{"d_model": 256, "n_head": 4, "head_dim": 64, "d_mlp": 1024, "activation": "tanh_gelu", "positions": "learned", "tie_embeddings": true, "init": "normal", "init_std_down": 0.00298, "lr_head": 0.00348, "schedule": "wsd", "final_lr_fraction": 0.1, "dataset": "wikipedia_en"}
Each number is 500 + 40 x the weight over its row's rms, rounded and kept within 0 to 999. Layers, rows and columns count from 0. Numbers have three digits each. The size before them is the row's rms in percent of the matrix's.

# layer 3 attention query, 256x256, rms 0.0348, rows 204-229, columns 0-127
063:491542500500429550537493459474442500477460509527453482463444529519545462474489454527533545435424586497486537464407497449540447526527517506627477505504518452444496525547496564508437485504522509465467469475501479566479484457471424528452534504448454482507498521484523464495558529436511473584526431512554454584454503441473495454644525513559465560494502406489527523510488481524501514485504
080:548502565531522495514486477516441480450405481528504515437496493508479479566467518558493515487502517548457524503513466530476410509512510480514517459540510422542498549477458477479455542452571447459450532536484464543431454549471520430497529599532453461501515446591503485493576465527451533491491529488454525445528518475442529544481504446475459570508527462468528495534492498539535483467488
063:475527471429468483559495457478476523487504476505453496482500556543552509506432517515434531511424527459516519485418475451475499541545552543527504528507481510630492558543525566543469529455531561505474518428494518492428524519499480556479491555458486533506496487516460533481507493545436475515542433479545508485452524459493482507530536435460492582421515434555506436441427469554467498498507
066:487465490470530437473498529475541484582503523482535453553516509518429492531472489469442514476513482506550472519506471491452544579467602516508481467457527555553572498412549468495498487518494547593484477485470596484493504524561533576533481479490502608533512520473512610502491521518508508431499542403529461524553477486532515469456521472445548506456464500534406410501464497516429454478509
077:451476552471510583514475467521485569475535508505549434543512413462487483451529462478544492537506517462469521460457505502516488474513498524442524480478486481401434488565465507528563527525486517460528528567545502492535503469528519410492469461508488487513555543510482495512436514450576530552461525532464453460498458505568465467523542593540474485538515549473546527463412492415584480553544
074:565533443540534443485489554469457461476538499465476550516477505494480541463509589435486488540502417495591453519531504494485488471474432459462506554461561610522545440501450480509626412446478512580480496495447452558564550450464463539500513494505565483521452499461548506492506486525488448487502517561489591481502507503469429567464460444481499522471438467482517558548568497518432507525510
067:530467538487465441494495495488450526522475492492504378492487510444512531501485458500435483558431473451478513510399515531427522486559511474513443507515526490513387538539505591467521439442532505471464560444500543453480476464505557587475533529500456560463482520544470540485488492445458468556516507432509434518485494518515556557556566517509478503513440517542483437472510453495517534538486
079:551503542422524505462509527536554525540439496536495490521521521554531538542503473536547463542504537487500493510467440520466403547460565546561555462496409471527511467520496544541436559563513543481552479513480472501402515528496516446537479523536545488445531480517491509478481543524555570443418544557458486455537533499545406468517536566480512508540508526482533523466409509499472453470519
080:518579453436567460479490520506473472520493502492427573477504586539497505520448544501481525496502517492550496511503411474476428518457536531550539532468530530580597521520495502497495505499520535610447457499505516599445514475483448507515500552515494498493459429535531498539545487550457511404491492450526555511482541487461462483446520422456494514486493430516505474520467500565470519434493
067:500449546537488479518484477458490521461474497524503478493572442471569552515531469528487498533514457517454545491502507577502502451529417538433463459543523488514414496549470544511501541578483443405500561499474448455412486530456522488540482537481518531543532483536467458477495456478487493539478538560477519462490508550508549533514487545494488504501488538485556543461521526488535485519482
071:520483524467455481523490470452444523473524436441423485526568493470433545431548491511498451567511546479508540471491492545429540505575446529445528553463524542539559489563534553561511477455468513528518465460493446510567479518481554524526470502493463535523502524489519509493495487487502452501484499526463479521525519540459504557526513476555407490474464460518509543499521554487544540565438
060:468540484441513566515500469468533507493605502518540436513539498497522504453429419491458507508439488457525495486471441456454574509559548530464508521519490509494506434470535484529498475519514503573558465429500556529483516494544511478438464471483460511544547532477448621513462447507489575492534546473483486544452471491510514472511558520463491527448468473522501450448457487486523464510503
069:528481541519498530535467543488457542482527454464542459490496476507413455544457560561456551468492536504510556425512486517441456567488573465506511487465545386494448518501465467458436503445540510479460507575543478539475423543517544454490517521520445521519541468535486507516488517422547481471453488493515501478593470443506527482449513493575452520558510487492457508552530505494494423516503
070:489516500499494436533464436496467481485488451495436531531457531553408527419532535523521485480445533556560537477448486522503449488530426489569565508392547549476491489596510511546529450466504559522490516424487502510507492439478551511531523590512501471483493527503580535492468550471525513527537473539460528470490496538518480526572571453532453514546479466536543548489464581524487502506508
087:529517509516506522472513533560503544534542485457493494523431461477488456440555544457510438451506544501534494461501502461557463543451497475556477497440474456431530483524517479490514462515433581575562454543522507479588491513507471507499475444502508476476502521495558504534461532501556469464489528531537508549523457487538477447520473558548509475580495479515469503511477502442492493554518
075:508520467453544419487506531456522451526563541515585513534515491514446534535518548432452553441459458523509423489477505576485538534505466467443434499447579530566458480470466519510552461495549514542390474462449542450455479443586512544529490510496540525492481544471521593534493462477523538523550498437480528462466480523509573485473588489434521544487476472532447470532548534491464437454545
071:554519454517558446447531563504536496563511546532519502533466484494491505535497564433511452562608487484517484570511452547500579397499393484477473496472493550524558465452543510506547429447476480544486564508522504527561480506532536499470472443559554518452457480496531521534437494531494504466473570447437492485486547610512464496486473543437521504519449535467491468532510540483546476460540
073:569524501494553455457471504509511460525452482483437524474527482488454508526512573489534392532570516541471522498525496518496582539551460511501521500510480511548546513504510484514485506315475497548479499506477456495568480569541552477532489541564536512449474458540516481522492480576448484417457533525404554414557530507472446547497480467495464517505496522466554495512488548488537505463475
067:440508493486523479485531572522509511569552519477526461510464498463525498524479526503436457512493489461469444538475496449486545508451607489553464491526508463545498498449453471450500420468525520577470462529461544494539487450529491530437530444501554519498492494481488526541506419475477514473476564410543556611475510526504524500457410479465518480497483474530507421527535461546538502487516
070:466470463465433499539556459468491453492491523538563580522564540508499480496547549442432585449484414575476438522535550515562498473487468479418500541508489516521500531489516477486552528508531543483449507464463521516459553481481446549541511507471529547550497496489501538473555555470447457532592439468522491498431451499496570481464457476460512513467492468510439494510483491519486526460520
069:555488499433496412478484490479559515489460461464511442526526450424498554507541463434512465583550463521503453541484577526429587503534514515408480547546489566540491441506517482524497499434449513513533546474421485386538500494498544534558509506502508505542520510527474526508442508504483478481524509528463492456561505546484488619532521529529509442508517546529498507488537480484471480497413
061:580448501512558419500533503513466462501531539477537419498566448513415534553529506533502441569589480485487502562552501585493555418512480499479465481516573481504574418437482531496437476435511455511478563515460478552524467545529587502487476462558536531516465490507507524526478521451510522454441602484413492512515511593472497539548469513461471501553488521517487427541523546497510477465484
064:562537491535550430491467512596564486481413469508437540463476520522547483533490496464520460456536485561481470498570546496576413505403503501544482421529442520555485537480558458473454516521472516474533540529470453437549522481446468476579490568560496481445550440566543484488524513566459493416505524542466540423548448472458528554437480502480508446501522508519550523556489499506460463444486
060:489398490484491431485492524612552510483518478486530445564481579493491466515495474484493509533527471555559458514474639454490576566428603531585548459494442555507464559516512461425492476518485481544546538451493559477497555513489565522500509541483539481508477465486586601422469534584508452446493517433532489488440448486505465519408466465501535453477470538522475481456448506449383498492403
065:532514517542476446510424484484515467463522459480412489428465525539436539488451487530516562493443556455549553461508483423465456548526529487510551468526561509435428434503483451528424465533462479483489502497508419459540489514509577496538514519485466445542571485538454480517409514497508497498513459565494574510507488437526489520563554482560461505515532482530537553520545517494502447535466
064:522472471548508454479513487519569497520541537488549520509507475491380501488541538490472480453544502536547453469563516585541598532494404497493463436478528490451563427456512415520536448485467537565489460547465526427545513489528529513539450463564520535492504544472506518534454522487568500455440479478459528546532441508491521474483502555507547466545491524472497524532515556470493467520500
# layer 3 attention key, 256x256, rms 0.0253, rows 204-228, columns 0-127
080:531510543483470500525478548496520539521583458432505550566527442447473509443522497475452499508525448458510490481511518506511510496497487490488525581497450490487431520486508523475467485520458485562548450519479471557524482502543559589468534424528479490508482555457471569488524533493517515498484502484532501537544488484559482480457538553611511495558451564494436485463522523399495489547471
085:507496502517509517493448499530446486466499389509496510474511455510509523455487473516524422485455502451504521439486584496523488515489479509512522506505493493542457508494471513471453459508463512485552505527491457522545485450498522469502506475489429465462536519507482496487456502501573466485500544499514479502576468440536506495489490495697457500553489485483506581458544495429507511567432
081:522495558472503496539424523499485570434489371460502550518516496449447509458484488460508500498425476494516524484501531491495567537488481496470494552508503516464468538492558500497496489481486506538508450494462489471533497515519528458485541439474436468515492551471493507475524536473525451492488505518494473496534498428533516519490500440709457489511507574537458594465509507483524515614459
082:502498459500525507562479500555503540471510441489493527461518549522488505526504520526477469543483518528485512530495470517468515513543472512463493499506537476516528475498513506495505530456555465514416487488487506472474494498494483497480482553559506484480535442545513467464466506517461512449456519497479554438448521486477520524508514475387452590445522477590544489535450511616543452450466
083:513501547503534493438541487487507475575515630519519499551525497514528484540483500503496521504527512516489489536484533495503503518470458478517525490494519535510539503418536480534525518511490486458512448515468523490514526530506473474507476481536553517440527459510552485463493478487538476530473482459534537481542503565474529472492471582290583476515501530406492445540499467459475465456562
101:523484478490444450524532480465474477469558579458480439472440499498540519494495471473511510514514582519504473500482406443501583423513580510512480391525544471492506507499552507503441511415549560541484608466558520523511510486469478536552526523465527494533413482554502489560495581454518520508515535489428519476445534581477477469545460498563499526474533457547523423532520490505505547542462
093:519475574438550586517557456533496552494461485501498498590473516429491548504434496554488412552554460497505473497448547481476533533452581564466495478524408516453521509542500465500485501552525447507524504490555510472492515513493445428500508464498482487570531490506506551463491523549548430490481466471554556445537534464537483469437515532508522456523536565527468561425507481437539424517515
098:479477420485480522425373478486523541517459426515499534432506463553455480497545547524531529516464561526452519520471518461541523548454464453493581533456528505541472523478546482544537500419503487467455499500515485530524475506529483431465474501533442530531552530521571467508521508491481462471493404582566493491617515456516515503495540490423500508513523522357449516532491487543456426398468
084:510498472503470466556453533503479527452517331465508467440475522482462499457484499535490515489421510441500512467511479526471567494500525463473520526510520444500440555536540491497455497431521529504472516483462491540507476543504532508480547526519444492516466542506503503521503556474516485457509474501524490498468513470517480562526482449686445510491518500531495491501490491522491525564455
091:467488537515485473442528435514434422513467476520523503474532492530575485526441495502501467487525492453558525492525573473518459558419468572505562458525549562496535454481402456498482473495500507456523487490505507486524526518467481454517437452447467521557525493538501514472580468546457450536534575495458473505575450432481504499489442467447518435501524500454472597381505517513522486468464
084:483503516463452486494503487489486484498498537467508492526501446464492444450545500507510490515510496521508487516524487460548512492518493483474511537505477527430473530496524487513480516481455479474519512536483478444518518476521507483518538446497546491455475529490491497517482481493565491534522508511507480493498498515472460528503498559617543473533500546519484530519526481433530478610524
086:519472554496488473577524532464504527539491449457565482554526629453485467512466516497413577550487505535520482550549460464446556499458520468452478525506533534526572480460541510506565531516500476494424470540513496505438531469548516509491506444537560537475515470455508471441408480526519441494480476485573483461458535520516493523470475473356516539458498505523502538544512512624527457449519
088:512471485507527515475531509527515501489463520516499510505514441532485493440526500521510455519508469545501515446463545543464496485518441468524510540477444486474521477507553520483495473531505404498552462504493497484587498514543485455496481447568488454463555511499525510464466512484602517558512511492537515460500461485507545481523478562602495493568463532451503532543516523412506485579503
085:547496511428448503461448510525489528494533461459539539474528450516494455487539504441526493521513518456465490518509475458544512511496541472510483555538486507499476544517526534490466484434459471471515442523464492475551479517506522521502515520504468502526499512521501447503488549442530479533481491520490450535598482447488485533507504518664552460521500525456490518494471513406482491582513
088:525515422500524493501559502525528522526493659510481522537509520522491479501518538467493535522493514515483474547494387524523470462537484491506515529437480492483547467467545493500524547508485479498477510503495537513479506534550493506490514492515573517455456502470514492547482525467510518511459494507483551476468515580465482485520526528356517531517511506479472439552484468479484492424581
085:474480514500530487544524482518556506508498470468492506465514581506505482511470457535484488508511532537485484553483457537466540490532515558470508437510475534582558479489479479499503495445524471517465514492470514537454501515443500547492496561479469501530507469554490487501476499507434515496475510506482554463440482481494491471498454451378480561452478476509490482509472513587505473430441
083:512534481521514458528497508499529500463478488527468480447511574536498505546449520532523475496533542528506476554487448489470483497509554528544521476514503522512556497493488535520478522514572494518445526512568513529438512499478474482535474553521512507467499456553503479556462517522461523448458479481464516469462503530479475498479502443334504570474549486519540453570456486574483489407544
093:502501467485487529500457500516525502473454462499436481475465549525478526522509484542523483496526592515513498533536438447486471425510512472464507459449502533494514464497478460534467463559489484420512553488545448469497490509453486428548504601445455507498501511588524473504405500502487456396497531522450518454542509462446481534518479478620499462472519465567525558530523497501483526511487
082:499521464514534472529543522493537491488473491510487434457487575523479529516450546506477500486482500520529500465457448513411512501546486512478485428523522482540565495533483482478504501516599502548483596456569515501473484517494466478536529505485498506506525436491464515462463464556490502501455472460498567441408524505515495476492478450414482542437510429556524482534469515598508503404531
087:525509525521497467492479501505520470519538446502495492508515533518572528530467478450473480452473509458519494488461531544469502486531515528530435458549523511547462495530479544483521518461510545482508495467404470479449511471438561589528516578457451492527438513489505502511502518532427500546478518468482495505473476495529510494490509464465475505496493482524516511448515525562483503470495
086:492455508508515579535514429456489496492519580504504466575443468475529503509477544449535511500545545540497495498494496507551525448509481507458475481497487532486524468495482464531542510486486497405548522491589486365510549518450431439481470520509548526511486508469568445445491531536401453502534459553476572433468564529495493485510529541446534470451527536459510565512534477481505491508587
077:503511527511546481521509486517525493510425482505463481457484588519525445525491514529514498530529545553526513484527426489461427481513504513521548501513512514490547506518463495508516506479545480496447531464537500526491518482475459448546464527532503494507519404567513479500452455554513566461452519474469537458458459481474483529494478436390492536485491490479556528509480476576479492440458
083:461520472520475491466501413542500502489489440494456516495475475536532526499510546503533452463493545476500491463493564482476503525533481502556499465468479527519429462520410482511532491483434524495543484502553521535517468544456469502438498574455432496513538522530501473478523512532438479505537485513449482519519507445537503530512506440642467470467534495410535483449514487460500559525499
079:481464487529516519502472440520528528491486536515458529531485484566542517550499525508486556478482523483531514520439491436550513519500534503495449497467508498542513467530514498487571482480581506359478561479474530419508485486476450473499498559483509511565544457472541466433536423482440519546448416523449556485508532561478554529523523541402488547496561444518486449498434515540481475462573
082:509487495485470516486531504480489545490531481487536493492486453499481496468477486485513485518521498492491503457494495483501519488469479513484503528484461478484479509510489524527504447514523473517530407514507453503553558493524505452478466456559487492471497508503503502488512532501545518492520526508491473527509528492514516521536498530652504491523500550421515524477505508406519531601479